python train.py --n_head=2 --n_kv_head=2 --d_mlp=512 --activation="gelu" --init_std_qkv=0.0396 --init_std_down=0.00388 --beta1=0.95 --warmup_steps=200 --schedule="wsd" --seq_len=256 --doc_mask=true
Each number is 128 + 24 x the weight over its row's rms, rounded and kept within 0 to 255. Layers, rows and columns count from 0. Numbers have three digits each. The size before them is the row's rms in percent of the matrix's.

# o: layer 5 attention output (transposed), 128x128, rms 0.207, rows 126-127, columns 64-127
# v: layer 5 attention value, 128x128, rms 0.233, rows 127, columns 64-127
# up: layer 5 MLP up, 512x128, rms 0.143, rows 0-98, columns 64-127
# down: layer 5 MLP down (transposed), 512x128, rms 0.209, rows 0-97, columns 64-127
o126 120:089162106139162119061134129114162167126082128114144110138115158129095100108095087156138092153115093108119118109116091155130142149140126139127161116107151126093124172087123144125119146125163135
v127 122:168126130111098141166088150164150159127107090129179164111114140144099159104170091096108105114122086172112108108103081110142146151119131128123148146129140123157142126126141142154101137091128145
o127 120:107101094150129170154147132133133129093137140135120142134148088107100139189146102127136110121135156080160106185096157112181146145144101118130088129119095118119140108122128135107138128136138125
up0 097:122148130099154102104153108125154152123140117141144171136130114100150141124116130135161120154189098124155087111064118107162078081121111079126097170161148092136140128126146118137140124108161126
down0 110:125120176128099113174137136131118112146128130175128162111132132118157123138124135156144097139095156169101094124105099117163096090100144151139144131143126132106126113124142133073116083142170104
up1 102:135137148138185086119145101097113104120118121134100121103092145109130113107109157151116139145109114142147152117113158123096179154186123127124118100123170131130152113132139181113089147116121120
down1 100:142145123139074153132117118142147120146118135180151116133141144112119101128148096113161123121158126148120100117083120126123090151143124098152146144157099119136117168081186126181135103125092141
up2 100:104115154107111099119126123146098131127149132130161082134139138105142103108090167120135126126147152145129150126127147103121098109132096097142118149131109179120175104121141140148165129140148123
down2 098:140151135187150122149123150088099117124135168152094139131152124159076128085141107118104073130097116102121105158152133112152113159141128133082143133135133123122100080126115136086124147172095196
up3 107:112139140136124111111121142127151083102165158134103148129098085153115125107076142133119142102135128140147110144124141128143134131174132152119180155138117130141107142095174102113096155120145177
down3 119:131111152129112123123130127133159144092131088154151100146129146192160142129080130119117132154075107199113125091133177133191138153127164108176139157115115119114154096145113123133120118091171159
up4 096:104091106101098154138112147179182128104135102122090131125146170139139109135086152140141126177091137110137152173146135114135108108135119137118159127108099138119145122148101120127129094111102162
down4 096:133155175135125137151105122082133102098136144118122159160097084151090168104142096117124149091183139120145098104169109127101124127100116143117132133127123105139130113125167116168182172131134138
up5 101:117126139105106099119169139117136121114132136125107124112130167161128153110096106104143095111097129123139130115153100114108082170132146162090108115148154137184126143140128112061166099120146117
down5 086:117138088102120136109118136119122140136159134096149167141149150126145149108159119179164167126111127059127137091103156147145144122122149128150135131155143103138128105098134148138139098128136109
up6 096:129176119109112109101108110146134146084158099151137129102152139158088118118113107146164108120101121161100087160093145083109124166116128084127132122142137165146101139097140131165101116159116122
down6 108:115075110145133137129095100151118111133105160123136157144118094091138133126117137113134132130134132105146090091171128146147118105114097146121100142141109117117162140118145173117124162119115166
up7 093:188119104151148141121103089156131132112161071139151136143113120102123079117111155150151094155126147133099147132139127149107134130092139158166130128047118125107104134145120138122136174126114157
down7 099:098131144120121114147121144146118129151072150129148145134096129165153148144154101125111158070143122106149114132088147110126165099143125148128123109208120119174101122151148136156135120129181088
up8 097:107129111136144120117127126108140141085107091128064086163107117121130155134103121169131132142094137127081109129124097170090102161092135104169153115120122121116123142136079114134119132120083155
down8 092:125112146093130096111104136111079164171119117126159117073125120129138108077115126128116154122125160112138129094121175152170163180107154106066122123158134117144142117120137167120157121120099102
up9 089:130085134106139130098125152101103115152134141123082150092103146171099105136154119160159109094151144128080091162109124135140132085115120125139075113108159137133126161147108130059118114150128125
down9 088:143138103127097107137148117112147110124135139093117172129142126133135137106147112121113152114070130105157111151090125093210093178090131090089134141138100165139171111113120137146104145078163129
up10 101:125151084127141137127124119105093135109150115165169131093164095167136116129127144093143129102129170090095169116122161146122122142073079139121123138104105150097128128147105145124154127148147119
down10 094:158113149142174116131091133123166116118108096097099107134090110138087126106125130154131114128100116130175108091122086130161125138137180119132113142154118129108135103140130110157159129119097157
up11 108:117085099149125119137116159158103145182098122104187136149107150113154130168132129104101120149145125101149138102149074150112131140130159101180150110130106123139148147142159127104112129065132139
down11 111:154086120124113094130126093176151148133080150153109128144124099141148151154142105151086131127164145141125132087142128071142129101170164097110135114142112120141127137110125119119156135137145126
up12 095:125114139124135144164112132116120135106092110151132098134156119140133151136091122160103154110093128135135127105115137147137142132071121132135172171125088159130093118095114145148112148104120141
down12 096:111145104145165115095128133134105121183155167148116166121074171113124143120159145085150114129133123093116156158139136142148126153164158099106103105136157100076142145165143107092130098133133142
up13 085:122137065146119088157142173157169125087122095134112124111148127093090147119067111136132090161116195131123133168128121110066129156079111133136145155150114148169108114104098091143118101127141129
down13 096:139145173097173121198121130118105139182133135124124098140133110127109109140148157128146110106115092123150108093106125135150105145164143121119134111119140120146143186135168153141119137114119114
up14 101:163151087131103146117182098130147162125159100170136113133154119110176083106121158127134141128114120104150175132151072167108124147096104151151116136102150115100142115129108123101163123127122158
down14 097:175143141130145095095127120119092151114106137151121127094160083140164123127142106118135117116124122126119108145105152101144096152091117114122107114125118187151123138115147125117128146130098132
up15 102:105082170134148135132147103101112167110131167121141106136093124152129139132044138128167126155188111109134129130111135117125135136121177122135110131134117106141135141107122115129123127104128141
down15 103:115159122126130121151150178100143092154129105103123171125136133104112128141192085136135130085061149104164126131131082160123117141133142146150127135144108140126113145113140143132131120143124104
up16 085:110118131114154107131143128157136112130083148110106179139153157125151196079102148125133121100130105150119162162148111105146126134104122153089133076126114137144100161165151104057123150107120183
down16 091:172107108149132183129135108118115126131106147142096152119123146133133095094132127147125123162166127127121142124121112094172137083159126073145084102119141117127153167137099123105088132113154161
up17 106:122143131099116119116163145168128083106193147127130134104145132077118123126099136119161121125125141113111189121179144107161103122153117118141109130161160109126097113147171125178126116130152120
down17 098:145098115118129111168054129108082139169098175145135112154149125160108130120112152115129094140178139106071131115144142121129162149122145103156155130116110089108120092097146123160129152136146124
up18 101:163094099130102149097103123122159144117155166126103120100176093119094123143086133130107159164136171139128151165129126122135142124142127150129138163087118135108147162114137113138148139142172151
down18 089:132173140137081086137118158137141133151127159093144101119158143175104151123176124139128119154154133148110121138097103110086121118073108067110086107172129131171123078123114122134170147086142103
up19 103:135086071124125150125149172121125136099103093150121146186154154122139173126104127138103134168097132158111119146134126114115132148151102151149099114104128134178157121120155128095116129123087115
down19 104:129172186105079103116116137124135135089173146136122087095138127108155131161092110131145119146120110096082096107122147123131113082157099102103145098116126146101112120142096152153147125101141163
up20 100:141142122145133156158143114142123147133148107134152109137103155139127146157129115134192114112109135131103103110101084134105092137128159121088147103152125101122112159130105118150165125133127109
down20 102:138119107154156106093119149110097101119089124128102094117132150133149117091145110135090135123109154120162120132168093174081142127050073126128085116100113125148186099101119121105151146106113123
up21 114:142124180133100151134105168104165096116131122115128115120163118090126176107101128166141153115139110126171117139101095122120162162145077166142155135138145106047061131108102142169133129107077129
down21 110:178148172096166147123128159125144173144120136118137137170147154104111150159144132094151123157093164141131162140121154125137157140128106082120120127108111165147141141128117147128126108105173111
up22 100:117103093115168142088121180122156126154131152147150114112141098147140091125120111170137134083144119088135166161137061143132147080156133139149158153103087122125153118138121148129128095141142124
down22 108:148148104152122129106106134099146110103087073120117134114126104137090124105096124136132122168087149090108136153118107147113124077133122127134104161167116096118084108142146137092110152152133137
up23 101:126115136112128133132110119124120145150141114149161159090123129127112141155159097124084110128110155081087164161155141142076180147121111157129107148118124127133122101097123158130117156152098157
down23 105:141120132125088107116117115111128068107056146110121133112122127146162090152130149117104114107083135169100110113149126134170121109115125128147139097109126144144160140169080090109119125118148123
up24 092:138100097140154163161134119155124108097123135094099144144129104115145163110137113098150162152135115151114126153113118118134163150144130172116102113089127119158101124149157129105121119101120124
down24 096:147132174112102098130121129094085119134116113161146113110129141120107082117095147155130114100149168118101148097110157146114121123135134067130171153118105160107152123105135125169113114121119148
up25 112:132167139118126115146119122111121114163129165096119144130151179106154108156148111124140161129136101132149122145145067127120093083122130110120107112141108151133121132141059147104104151100145192
down25 123:167159115118159113103132089111107137162097118071115161154114129117146137162103111092117150141133115135106158163135101152155124100140136120127136090121113121091117121147148139131118163145171128
up26 105:101148161089103126094148140116150093121132102120133102140109161137161137139145109128119139088115126116101108132110147119135114114176184078140130133140132153151127122099068131152114076123152163
down26 105:117131096115156124106104129109095160143135113111129138156119106152166121123168143107144133165138140110158159127152115112136109158112162132108118118164131151128145162110104134184152183109133161
up27 097:181128117146110142112144142120100131155151160133093150139130152100113131126134112117150139136124121138158187119132110128108133147123148132167125109085121122089080119083121133162126130125109119
down27 090:176135108095113061105149123109142131112150130151095148116114117109099124119118096117134121128126104105153138130120132143093166121167111152087137128127113127132144143118112096112120137137170106
up28 094:127114096173130172181102166163136154158113141127109126107109150074158156138129126107103107121099137169153162114148107114162105136121119111107124148118149153128119071133091100150113162122081137
down28 093:159150156138131143091112134134151121107149143176131127127107109130124092095130127111108131104124132107125172102105126130100135097097127198129147152090139164110098079126146110144099103094144102
up29 102:167093144098119155144095168149082098098134175119168134135138158103103106147121101115139104164159112099099159122126147107132090120170083169120150132089097121182139118099129132124091140166130148
down29 109:145124139120089103125130132147176122129134101146105092152136106091122086129105152161115158087131142130127087069150122099124133125109079098128139098132137143117134128091135089094145123089150102
up30 103:119135141110108156161087142094144117177163078136134136130107109129077173141125119092100124132123164098128129131166091117096117134157092139114163163132139156117118088138155116129132104105098158
down30 107:096165140098111177149117129124091085078114109121123124104094152132120153142145166118151122089115143129158114130091085135094165124136134103177097178132084160115117114124108171143079155102125142
up31 102:117148137137121149121170097147093136160131109139167150101124102144152194103131103102158102148127107124107081099096151118154129112077112177144159122118135108204109100099105116121175140122148103
down31 106:131120144125158127176089165113130099102094102147111083095139148123113108121107110124061120120130127162104178093147124113107107137138099162120143152174137178121130176120138117106143149086140122
up32 096:071104142125116158099079119147124142094158134109124121089161155120141134134125180135100144156105142143112152166108113130145148132120168136120103097172113134121111114142139080138148167122129120
down32 096:133161091130150117157140151132101143161093112113138084149093091149094141140134117115126090123139112146118103073193148090105143132101118097140130126141111113182111158166145124096143102142149149
up33 096:124125116107097144118119132102103165104113081115131119133099153121098162111079125082143132124119145105112162151164126156127109148091105152155126121105095142122124113168113148179107172097136064
down33 098:133150134130133138138143093153145135122164167127134094132169111087126124098142106159113151116163141114096152111091155119139120102152144113126112138133143134169128147125175122076141139119131179
up34 105:131134135112127147153133108140120180108121106120094137087157164113096116144093130154127131160113106118106140098102119123089160133129150107143127163121116125105149170148093175084130138128141127
down34 103:131131130087118112160124114107117098127132158142110127142092063066084110129123144114131134107139102142096105136099130134145116173138103112129120125127141160125107171126180087114139101124112126
up35 100:139143163132140141170125127127079144156088109129169135130122125123087158151098100106168140127113147113121149056118172147159152126079099109171151154181150124151128150137138177131097171141144117
down35 102:126117094143128125113137097129183112119145141093127103137136143149111077087147165160122135123179109108159085133139071097148115130171170179099118107097068147137127106118120101119137126132104140
up36 097:138128117100144133135091077175095125142122116161129108118151184073093156123105143153106123146098104142115111144099157153111132143130132145140136101137121156112173142145143128123077074156107111
down36 096:104141105136100113119135125127131141131122161121114099096121135160145146110161117088082125145155124141136142125144144092137101134092131105145128158101122076124123121063163144117172175107158116
up37 094:117115132118149110158117180136123141131125125102119139140176129070101162105123125170107167118116118089123141093085180097146107129138098106163122144130094155120115118102123104110131152085175110
down37 098:125167105140102106130079174096160115141177114124137115074130123141131144105118144135089119111126129128151103140136082149085113113110110164130142133122145106124140199104099091158132170142113146
up38 088:131119165115109143095088113136100119136101128122159114122151102148083137129153182129118118101074131141140125150118133159189145138155164126140128105149149153142161143122129139077133121144085161
down38 085:115175119105065134134106128117144108098169106131138123132156153150140152118143068106146133083139120126123103084075114144116105099135108146122171144125129144174076097120150103161146138152175135
up39 095:148132123106144135129152108143105146132114115146140094112166166095117096113102145084164123133092127041168132120149115101148130143123127146078171140095158119094100134124117113095105129141139143
down39 096:120087123150133118128155111104144115136145156096095118110144144123146147140197148192101127089130131167092184125112151126135095136078122139167118105168126123133151097136130126126127117121102110
up40 091:135103133150170140129122133119132138164134140102192114106113167130151141121150109107140144104142157112134176122127135135185153130132097144155153132089130154143182151136101134108141123160152084
down40 094:120134156142098140107169128162124144063118129124108116118091120120147106154108146123127097132120167101138136105095122118110117141094099134087129132150124136122114130172123159133104124095104169
up41 098:079141146149094138133057160105131157111124161161152112133166088101142097137154115128138156128096134144089120134135125124125145150128122163168156114132108115164115143142123154122102104133122139
down41 103:146142125130137129092174134114160145143121104133121133137112154132158157154098118110128152121130133131148110126086131128139100148082101112173142155114150150115120150132119110176126135190105098
up42 109:141138116121185139103087137124123134149140105101122133116098125114112123119144161119162096088119137163100097176112124097099111135099101120131154128145161137179153138153108155150122122101105160
down42 103:155132131147114131111157128167122151104098141151149147150134128124116154071119106106132159157125128166130148116139144121161136153123143152106096149150105129081065127086124122130165161132134126
up43 093:128064126154115137139117107144136133140127139143091102120151129107139125164148142101132140137112131150103121138151137108120155153112108145120064140108099141120186163118069124123143096123129132
down43 094:116160100083172147109124132143142127121119126124122148137108130100124125076094144178130137136137128107127115106117105150146118107111137084120140124160183100141092087132174101135132132114130093
up44 104:154188100118129177124133148162115147136126141137154158147146096132130164130092123135097106130105112115107160116096106136114120118135142123163104143134110142146089122166130130140151149155121164
down44 098:115131132127126132132101074103158113117159129108076100143094182124108102133169109133122171104167124117139118178189134146126138166083130129099139098123125108097135118155115119115113132115128147
up45 109:127144110167140136135146123132121162065180102137119128114160164099113133085120115164093141150113117170131140121094137156081143118083074080143159153150144135133126141129117121110182121163142133
down45 101:121149130147110122135091145109104093166101101131136132181128099155155112123104101119128131124083123128068110086178138105159108135090127127126099115116100161125059142081131133157133168114156147
up46 102:098142121145148106132133103156086158163092109136129150189127165105144138125121145148102131136151136123150140141156168085117151145132093066133144128129128155130125116133124156149128124120152127
down46 110:140103126098125158169122146120156139141095168114137130129133128126124144150121083085133134151130112096149171189135114130152161103117114112148130161089118138143153112113166120091154116108118140
up47 099:121132141141140137104121105125150142110196145130128131106172110173138157169107093139130147117105130150122114131121084124116141156101107094097093133119152143151076133122080114101111158137118133
down47 094:109087137097117077084123125078142141144096127092117148115080156120096107089118154166153108104103130092156153118140154137124140101160164133141151118162111155113127115069150117142100127109125114
up48 098:092139107111143136145129129108158109130068122158153161167168116146113157165110108143147089114120138154181131128107141127147162101141126101153149142181119108130162146070111095111134135137180115
down48 101:146147158143154128089133138074187149133159121116145111140112178147166131125102180152116141165140140144129114114129111163145127143136134103130169128077133135128099152111145129109122118092124133
up49 091:095082140127130098137099108107108123129121100143156116156121152159118102142113087149136110155121102112109151105120140089145123145131129145131119171116142147143115113166146119127128153165105130
down49 102:142138144170143107162129144151132161148134153125118118078141089075105120104148145107166127106132180139112125133134147165093133100136088125130156121111113130104171135115156140120104136130114143
up50 103:176115112119135149125137105143126098133091130156127140122182156103156102111115135171145118121160138145162104142133138131051098096096103131128165137126123117122100119112160145136099111113120114
down50 093:115149123151123106137144143094134163105163158101095088121115127096159175150120140132129103097101122135120148152132134070153154158156172104126101141065125142093107167135110168124114120112161173
up51 095:131161066119123145142115158127124149107104097120131154152097131113186142132139095081161123125129133135103081120124160116100160122134091136163074133150125172150135141138119149116125161118133115
down51 100:151101147141109141056144132139136132110125095092084155132130127140134140129123174135147134113123115148132131131138116149180149078094131134136165124134137150134109101119151136148167128137100116
up52 105:076097094106151122118123094109136137112107138109129157126111145106119130114129120121097130125163120120205097127178108151097125158158119147146143113113119154100157125127159099141082124151121122
down52 109:101131098127135145174101102175141136127124133152181139093169117111149114132124164145092116070130102151146088194147147136150141158121108135116106119106130150134147160115173136115156159146153080
up53 108:149167122097122121101153119131158176087074136095138166138143135174103099151103145127083113135115138124134121168090120151136108137112115121145085147128110082104140151128129117134114145181151137
down53 115:082109093118130129170082167118094093137159091148092129150126142147136138087150116145124177139173117147103070095092127117115110125097102147176119118121130100152111089128125137160089117117117151
up54 098:138167170152112112133126151138110126093138110129160129086174154144111141130133144106136139186095145117099156128150118112113099129102164148118115115144134126083159096134151153097147184117106106
down54 099:106069102112129128139140099121098154170130138145104147142097116082119145069156122120177121091140110117154121134094112133163154126122101147121133119143115135140117133152088116165121098133136115
up55 100:098094121128155113174136137093086178105139164108137138146137121111137116124118109170109147124148127102112166097126119118126124095124084145145103100105163162119144110136136097162139098141095108
down55 104:132125116138100093111154156101167132121111148150126112149160118120121090101110147139143153151137128166142104112137111126133128132089135117121176156110090131111128166108149137122137135108093108
up56 105:113120142117106110096069160107166112110120100120136132113127117130091121141114099136096130142169105157109130085132159113080157151166097156118093187138116131084138085157134131149142121137170187
down56 104:138122103182142155104173163103071156116115145102144095149121142099164158094163162109116143101131157086124134118111113158151118155116135141147146099089133124115081149116132126095191129116104134
up57 108:134098172138150127095166145177132128139145142097148074122134138110166132134152133152106135090098129143129150147132111145133109109140126125173123119173109118123130148121091160094135137138138126
down57 107:169097099124157115115099140110127117149138141153125078166139112167128148113129127139083114123143110108160134103135169188050139115123097142180158075141112123164109113103133140095156185142150131
up58 096:136155158157171088119092128116142105111079120108130093091137150138133105126149117112138171098152104132123131129125111159092165111157105158117126152121137074142168154117089120168124121110130107
down58 095:172100135104138151094151135183115151157140131154090159154128103084098148137155136157126117112125189110153141128127140136137107162096153081151116110102110150142079093129145133144150126116128126
up59 098:098108125146130130142139106168127123144117139108121168155110184126133148121136095141136093122161149131132074156134132110168130091167127091103158151176119129137170165169095108145128146172127124
down59 093:083101089123170125114126132122156126079110120131150117101128125170119132126123110119077088144142136162116145134139113111161122076145151104140155155134135153157147110162125082116133160130134153
up60 108:105131148124104166131119084105133117140144105079135135106144125097119108126084104112117156108118204094173122143124100090122116135109070171108142140119134135137082124142130132120092130160148116
down60 103:107137107108125128140123151137149169145119128140100093157114131160170129119129123149108130151154074137091147090151129102153144092126145106136146121136145115118172103136108138117136193113108128
up61 100:118141136114116139137106152129150131149140097142113152100096173148157114102099122136123125121146133159128126140137114120112172124113111154109079131134122118155114126128135126146106135143068117
down61 096:111145105089132103105145095118179137119126187120111108104156088141117147114152109097106152170120099113131151145145158133125132122120174139146121089171146124146123143108135120151160086168167162
up62 095:141182135113121116112117123135128111109164090101071179147120103167121131085122132123094149155128116137167123134146111106115128145150094124101155116158100136129115117143151095164103124138091177
down62 093:147136118148098148137097086146141130132110117124109082173149120162128160137159110091137106069130166134105111095077126118143148196173118136131093091113133115162164098112141172128148143114099129
up63 100:142115135089113167156121112080155110095135107139132183113133150087118187081130085139098120121106122149123146113104109155155091149135135180124134110147138183138115097102100184122142141131112135
down63 102:141124143191158130119119115128117129119144128117136083117126099137156087120146124088128120189194100084114092145143107158112130095128119102113144117149107100133120132173185127139131109123155125
up64 094:124142104152153123131126164132144129129097109100136123128130167125102169135136120111157129131103112114087110141155166131106140118099129151151091143109104090112116144132109151138080188153133114
down64 096:122098098158163155080115113094134162149138127118121101084146096100074157108134145122092125107148108114092110106150149110142099096124149117101140089092127155114132158123169078130134167124152118
up65 104:152162130119153148103123074104099130097132128152110105152131147139132132155127147126151083137100125116123132141106137106139113118135153122113111121170138151108084140110131142117085110089171102
down65 111:092087110123113123134176141118127104116127117113137147173132156131115110127131086130133115103129127130118124100143154110154119129132172097135143119105108112151122104133109144123122142154131150
up66 097:190116095148120153114109144139109096136092136135132132127132133095127103149086120124162101112126118135148157112118140143113108117124128174134114136075146105155160137114170100123153071095140161
down66 098:101106139113145120167151161117151143165117122128117109162141129104124134137144151105102162101144122152115135125138097122113099161143170082089109150130127179119091091193075086137149159151107130
up67 083:148095109109152139150161100129127135121152126103111115142131121144141102102130138137123156118125126119132145122091103131138123062165151165110197130149123162169118164147156108128155130203118148
down67 090:112100146122152108119101106132091132104101097108096041096107147131136139113125157142167109125127098113102125126099099115140093142102108155099142135088168149094105131110138145151106115094140105
up68 096:146143103113084124145076115166107135124171089129119136116127132173152122112120154146140113110131146152149117132133174121076166124094108165121147128066160144120105130098075113136130108124147149
down68 093:129159116139155156185172130114137096134136162133147115136180107092104095119142100124151131142123115143131160148103154102155095166156133082133092124127089130117110153131165149125101145099141103
up69 096:117137074124129158117131144140113110145134069147161134099127114125151135154130157087103128173122128136143191088132097171140144131088134118141106131101114153100143131113136178146122160118153122
down69 096:158101108144117094149108134087131146162138140102123130153113127175123137131109125146090116130133127124141143183148169128147105147112097117121182123159124119108088116165136050143151104141142107
up70 090:116147127127148142128100136111137159125100144129113111132120122128151088134098125133131131177117117131118141163132135193168111142115146099119094117133155119107157135131106155133110137121089130
down70 084:165141131139135142148142112177097116170136150159093122119114154077137119141129098122112155094115106097145145115099098089110143112145126128136141096107147136140131118078087126079151127157110126
up71 110:119157087106111176111122142137102131147096140093132175116106124130072116120123110111147105080136100080170113122131106152147110138140121143086118130124080093126179101146133170100140176135087121
down71 094:130108141144108140101112148149110151085157140118114149146084143110136135132101111158168136150128117140129155113085109094129104143110122126118103134128102111093161173156096166133070157130150107
up72 098:158093095117134155156141082141099156133142117134162102120157157157136097102105070118153152123163090127146129113124107060118107133128140147141155106111130125127118146114158135127170111143113135
down72 094:120163158134153083129093165154170158099105130069096110149122074121157150118133181136159099113089162126123127098162147137116150149098098123114149129135114121177133120117126152091125144107117143
up73 099:148095115095118171117129135135144154147164154165145172119102132086167111146106113119135167104184149172140098146101099078076174140125116132153122112128113163130101144150166122135127061121145132
down73 098:153139123179141122183135165121123102114089118127078084136149127158130182106155120160105103152076110109129142117134135179138118121158113146114122151118113108171178111079085123127112139125117120
up74 085:169146122125155152118075108153102124135163114134131119153097151119143096157148111123147161124113119139130094150125134113157124125109134137142121155116102164128119142075093088116142130096162118
down74 090:104132164140126108117145147127142156102122139087150109096131058103111149123135104120158099094110153141174145089107121162101135171113149135122150109114132107137158136135115141123142093126087141
up75 095:115092144130151150111118138115124144143151143112141116214199168085099097089102109125145106136106129098162129129132123144149112162110106108114127135115142128108103149108155115120146141128127099
down75 098:125123124133107086098115142112133131097137143154104099076102095151136186171164157155116142120129143150092145155118148136117127111140101143137129116149120128137130133126043131168113111139142162
up76 089:128153156076103137139120090137139170136115149113144140144187155166152155105119116180181143103106144116128137125122145090144143185100140155105142119155095147091124135121139098112110105134099147
down76 088:136129119098139089138093152145113113143111101127125128144123128097072131097134107107119127157170130119129110130128113184120099112113087128163110105157122113110135186097149156116110138130147089
up77 093:147088152112157088156160125172136114130111085078145177068139139152120091141100116151147112108134089113148106125095117128124083116150134163139136148116092113142116109129155116151157111129124134
down77 097:151121102138129152127121142064099135146124170199107093160136124113135134093123153135115109151112119154129122082120128139143181142118127122140106121134117141126099120093142148137089089097123127
up78 090:123136138144146123111121123137119039163141090127136159115175133131117121144117126125082109133124105130114110147114140112156099139082141142106153140167131163144122123116132119151136129147101106
down78 091:117141127125085145127154093134147134164128115132133084125110094140119111124107105131101129133163082122160148104162059166127139107141102158102088107107151137103154165077118150087142182101150125
up79 098:104124106121140126108156140138132120142140126155085131147125148145126136096116121176141114144115123158120119151118150096112103177137107115098120113096128144133162084105122134107144122127131129
down79 102:149095163081120070130139148109073115134129128144113082143124119126142130132171097083073136095153106079126108127137099178116167122171125102133103136109142129103112147121115110147125097128160150
up80 107:132132117145079136131149111133137116127192134111078152132104127124133134170125066137174125147142117140142080119155137116126087102057087124096144099110149141128188161135135139115149119135112141
down80 107:105135095123160125160165113187109157142123139100106128166111132160129092122096153125124128141126169122135116078122147131129165134114087096132171116133102123162129099088105115137114085136121147
up81 095:115150103152123143097116122195157113142156154133125140126136152158131079161086165147111137066129119128162147152160105118129109128108127153116121137134086105095133141133144064089092110138165118
down81 100:144089103108132130189107107162129153129148139164119125146126169148119147122117098083119090104117166119114124098094099145104090140152142122162136128137135114128102142125100156148129175103157088
up82 092:136154094122130107135077106148136122121140166127110090114124088153161105128149079135108149113108126118130128154096117131111119115085087096147135145078128127128138139131104129134088177093158166
down82 097:158116127123139192137154153151082133095085122128119128148086091115155102104092108164105110118127150141112169117118140135138143082137191088113125141137079142161139092115109103108098074138131119
up83 094:145096137114122126124136097158111158115147120128108114101110130107109137160139112137104115119162158092127097107085105133136147140150140126112124084154143142129107129106145153153102125121115131
down83 085:072139092134140120095121109112163144133106126151119157176136133106096086112114130118134106164113100146104159156167150130145153122103162101133161147138140120107141110106142118077147147115125088
up84 100:144150147146165112110109153101130135096075132127144141135098128100108147129106137135108103128122092118112111099086154122174142134137123137151126153163079154170160157169127139117139116098123122
down84 103:150114104101084133109159122138132114139143118099116096084122127144125126116166150156117095143116158122119132089115103105124156146146095141121134147117092100160109130067137110155159080130101100
up85 099:120159141116135150150104135115102112140158113116092151129144179139137135131148153132108092130096096126113082136154098135185101144128133104108144108091109131098111094140110117170118157159141147
down85 103:142116173146124122123100095119131150148161164118122102114106147138105127139155117151158138149079097122118187124093146155091128125124092113088158116182129154071141125132100085106109147109161108
up86 094:096129086149182155123168140154152121134080100127133110163163120144102134107123092144124130153170136157127090118134128151125117108141114113139164131157166132121144104113143124161122110115150105
down86 097:104125143132121138123185161103131121095092128082106141107142159128077192114109127120180129134114137125111155151113126158106097150157147136114140101092147097137119112136106135103095096132130123
up87 103:169133150103187145142132135101085088144119101134135131122161128148129142160139100137125095149116171139087132129115109130074113108107078123115146171147137131125116126121099148105160116137120174
down87 100:124124169123137153121124127115122121120115126155104103154110085094158128111119118122118055130128118129085128124111114106132134132082096113121125143150128134104070134114166147084116144124118130
up88 090:112153108132158143081121103129140122099102159135148159143114156120112093146124133102137152138112143139133136153136137082155119152136147159144118080147148093102115172130129102110098104090136148
down88 090:143106128118123115153140119115139143121153155105106135129155139130117119124134120150125117101139116109162131131106099144093161144146115073141150173112096149138075122084149167140140112115101087
up89 105:115124139099142151128077132156157116126140124131151097087155109157134181134065124147088104121099117134141081161156120102158134128156126148108110128148086089153150142113107115101129140113146119
down89 092:132133105153087102142159152138124124113141144123127125158115151094128090111146107116124122101137088101127140151181119176094094118138137141146095088122152146107107110117161130132126139088092098
up90 105:106136135142112095099133154062132120146093115161155122115114163155167138170103106109117131147142091178130123136144094166180124122128111121091101106114132145094127098130157137127110145117086120
down90 110:121124143130144101117113105155152086150142126117161124139163092142102139117150148151126153094108119133124150117146119075132192127128126133142155116106110114117162081145089114125083141157151107
up91 106:115140118161191090173161161126127117093118113112159117176158132084152148135127144126110165108143129135128149112063126116122120148134161138152130128094180102122127073144138123113130179068091123
down91 096:110097144097103153080099124089086109165144158141128140108077086150132100113113117136142103151149137122173151140198140107124112161122109129119103104099078146153131124106121127134140128147139133
up92 109:135134149100132113105132184138112138069130140129099103148103141146059097134098127132133138158140129156106116122127140112128112094130124132071094158168112145133131137131097164120158094145160095
down92 098:121105117167131110111109102059082154188184114153167109150119119116104133117144128104122106122123104124103133142090143121131094112102144117144165102091142132095132128095121099137144119101123109
up93 093:083134151102120110112195130143096095135139115104144088133116193131101077153143103162136140130109100147139159121095128140095089115125094168158082112138118181172119162092104157105125120147143139
down93 099:119084151134134116139089123087122161127158101123137122121120110107109128109108182119140117130103110091098105153119152134103126159132134127094158165077086072091144107122129086146148158138120152
up94 100:080130130092114146136114129153103128128126149085133113129095155148113118122128129088125150198112098149153132130184134142163134136142122147170152157110117181114158124095146132108096142174097115
down94 098:111098088094153110177140121152140141121115134092140148145137097124135170138134177119094085111115151147109094102091155128146146137119092128118078144104110086107126152108138159126104112130114143
up95 093:164096120126121177144108156129118120125115078134148115152124130101100088101106103128152105127130152157155139137148112123085109149131125079171113127144115115112091118132074169108127120152093088
down95 099:117124116164139074123119145115145114141144174125132118113117146128122153111139131139109154135097076102122122122111127133137161122097142185069106119138141143106167131128165133165131163133152166
up96 095:150093140144137137061121080166167113118155136164098153133101112118142134122122135129127128162124141158147151134121112176148109140136110093147106098128123105140131130132125117129104161140124135
down96 089:104129139113096116124135152075113084123124139114146160140156129138130143130173165142118134105124163111148144147158124138164140159147148094102141174138129146113122110111124153145145109112107089
up97 092:115181108126163124145132112156112124090114135130152131101134137134136122154098114113125087065143121116146202132114101107122121137124118138057136099076150123129127164105125134139115169130135126
down97 097:170093133115113137118092140145186109125149146167109126105128116139115128170119138094143125142135109154105124111171143130137136107123117154116146098147112143127121115158119123101105142094138125
up98 102:119141142124143099116127153086116151108122114120169128113160141118169126134101142172133142165125131097114094098128100117071155138159116131109136151145160133106116109067121109142151106113098150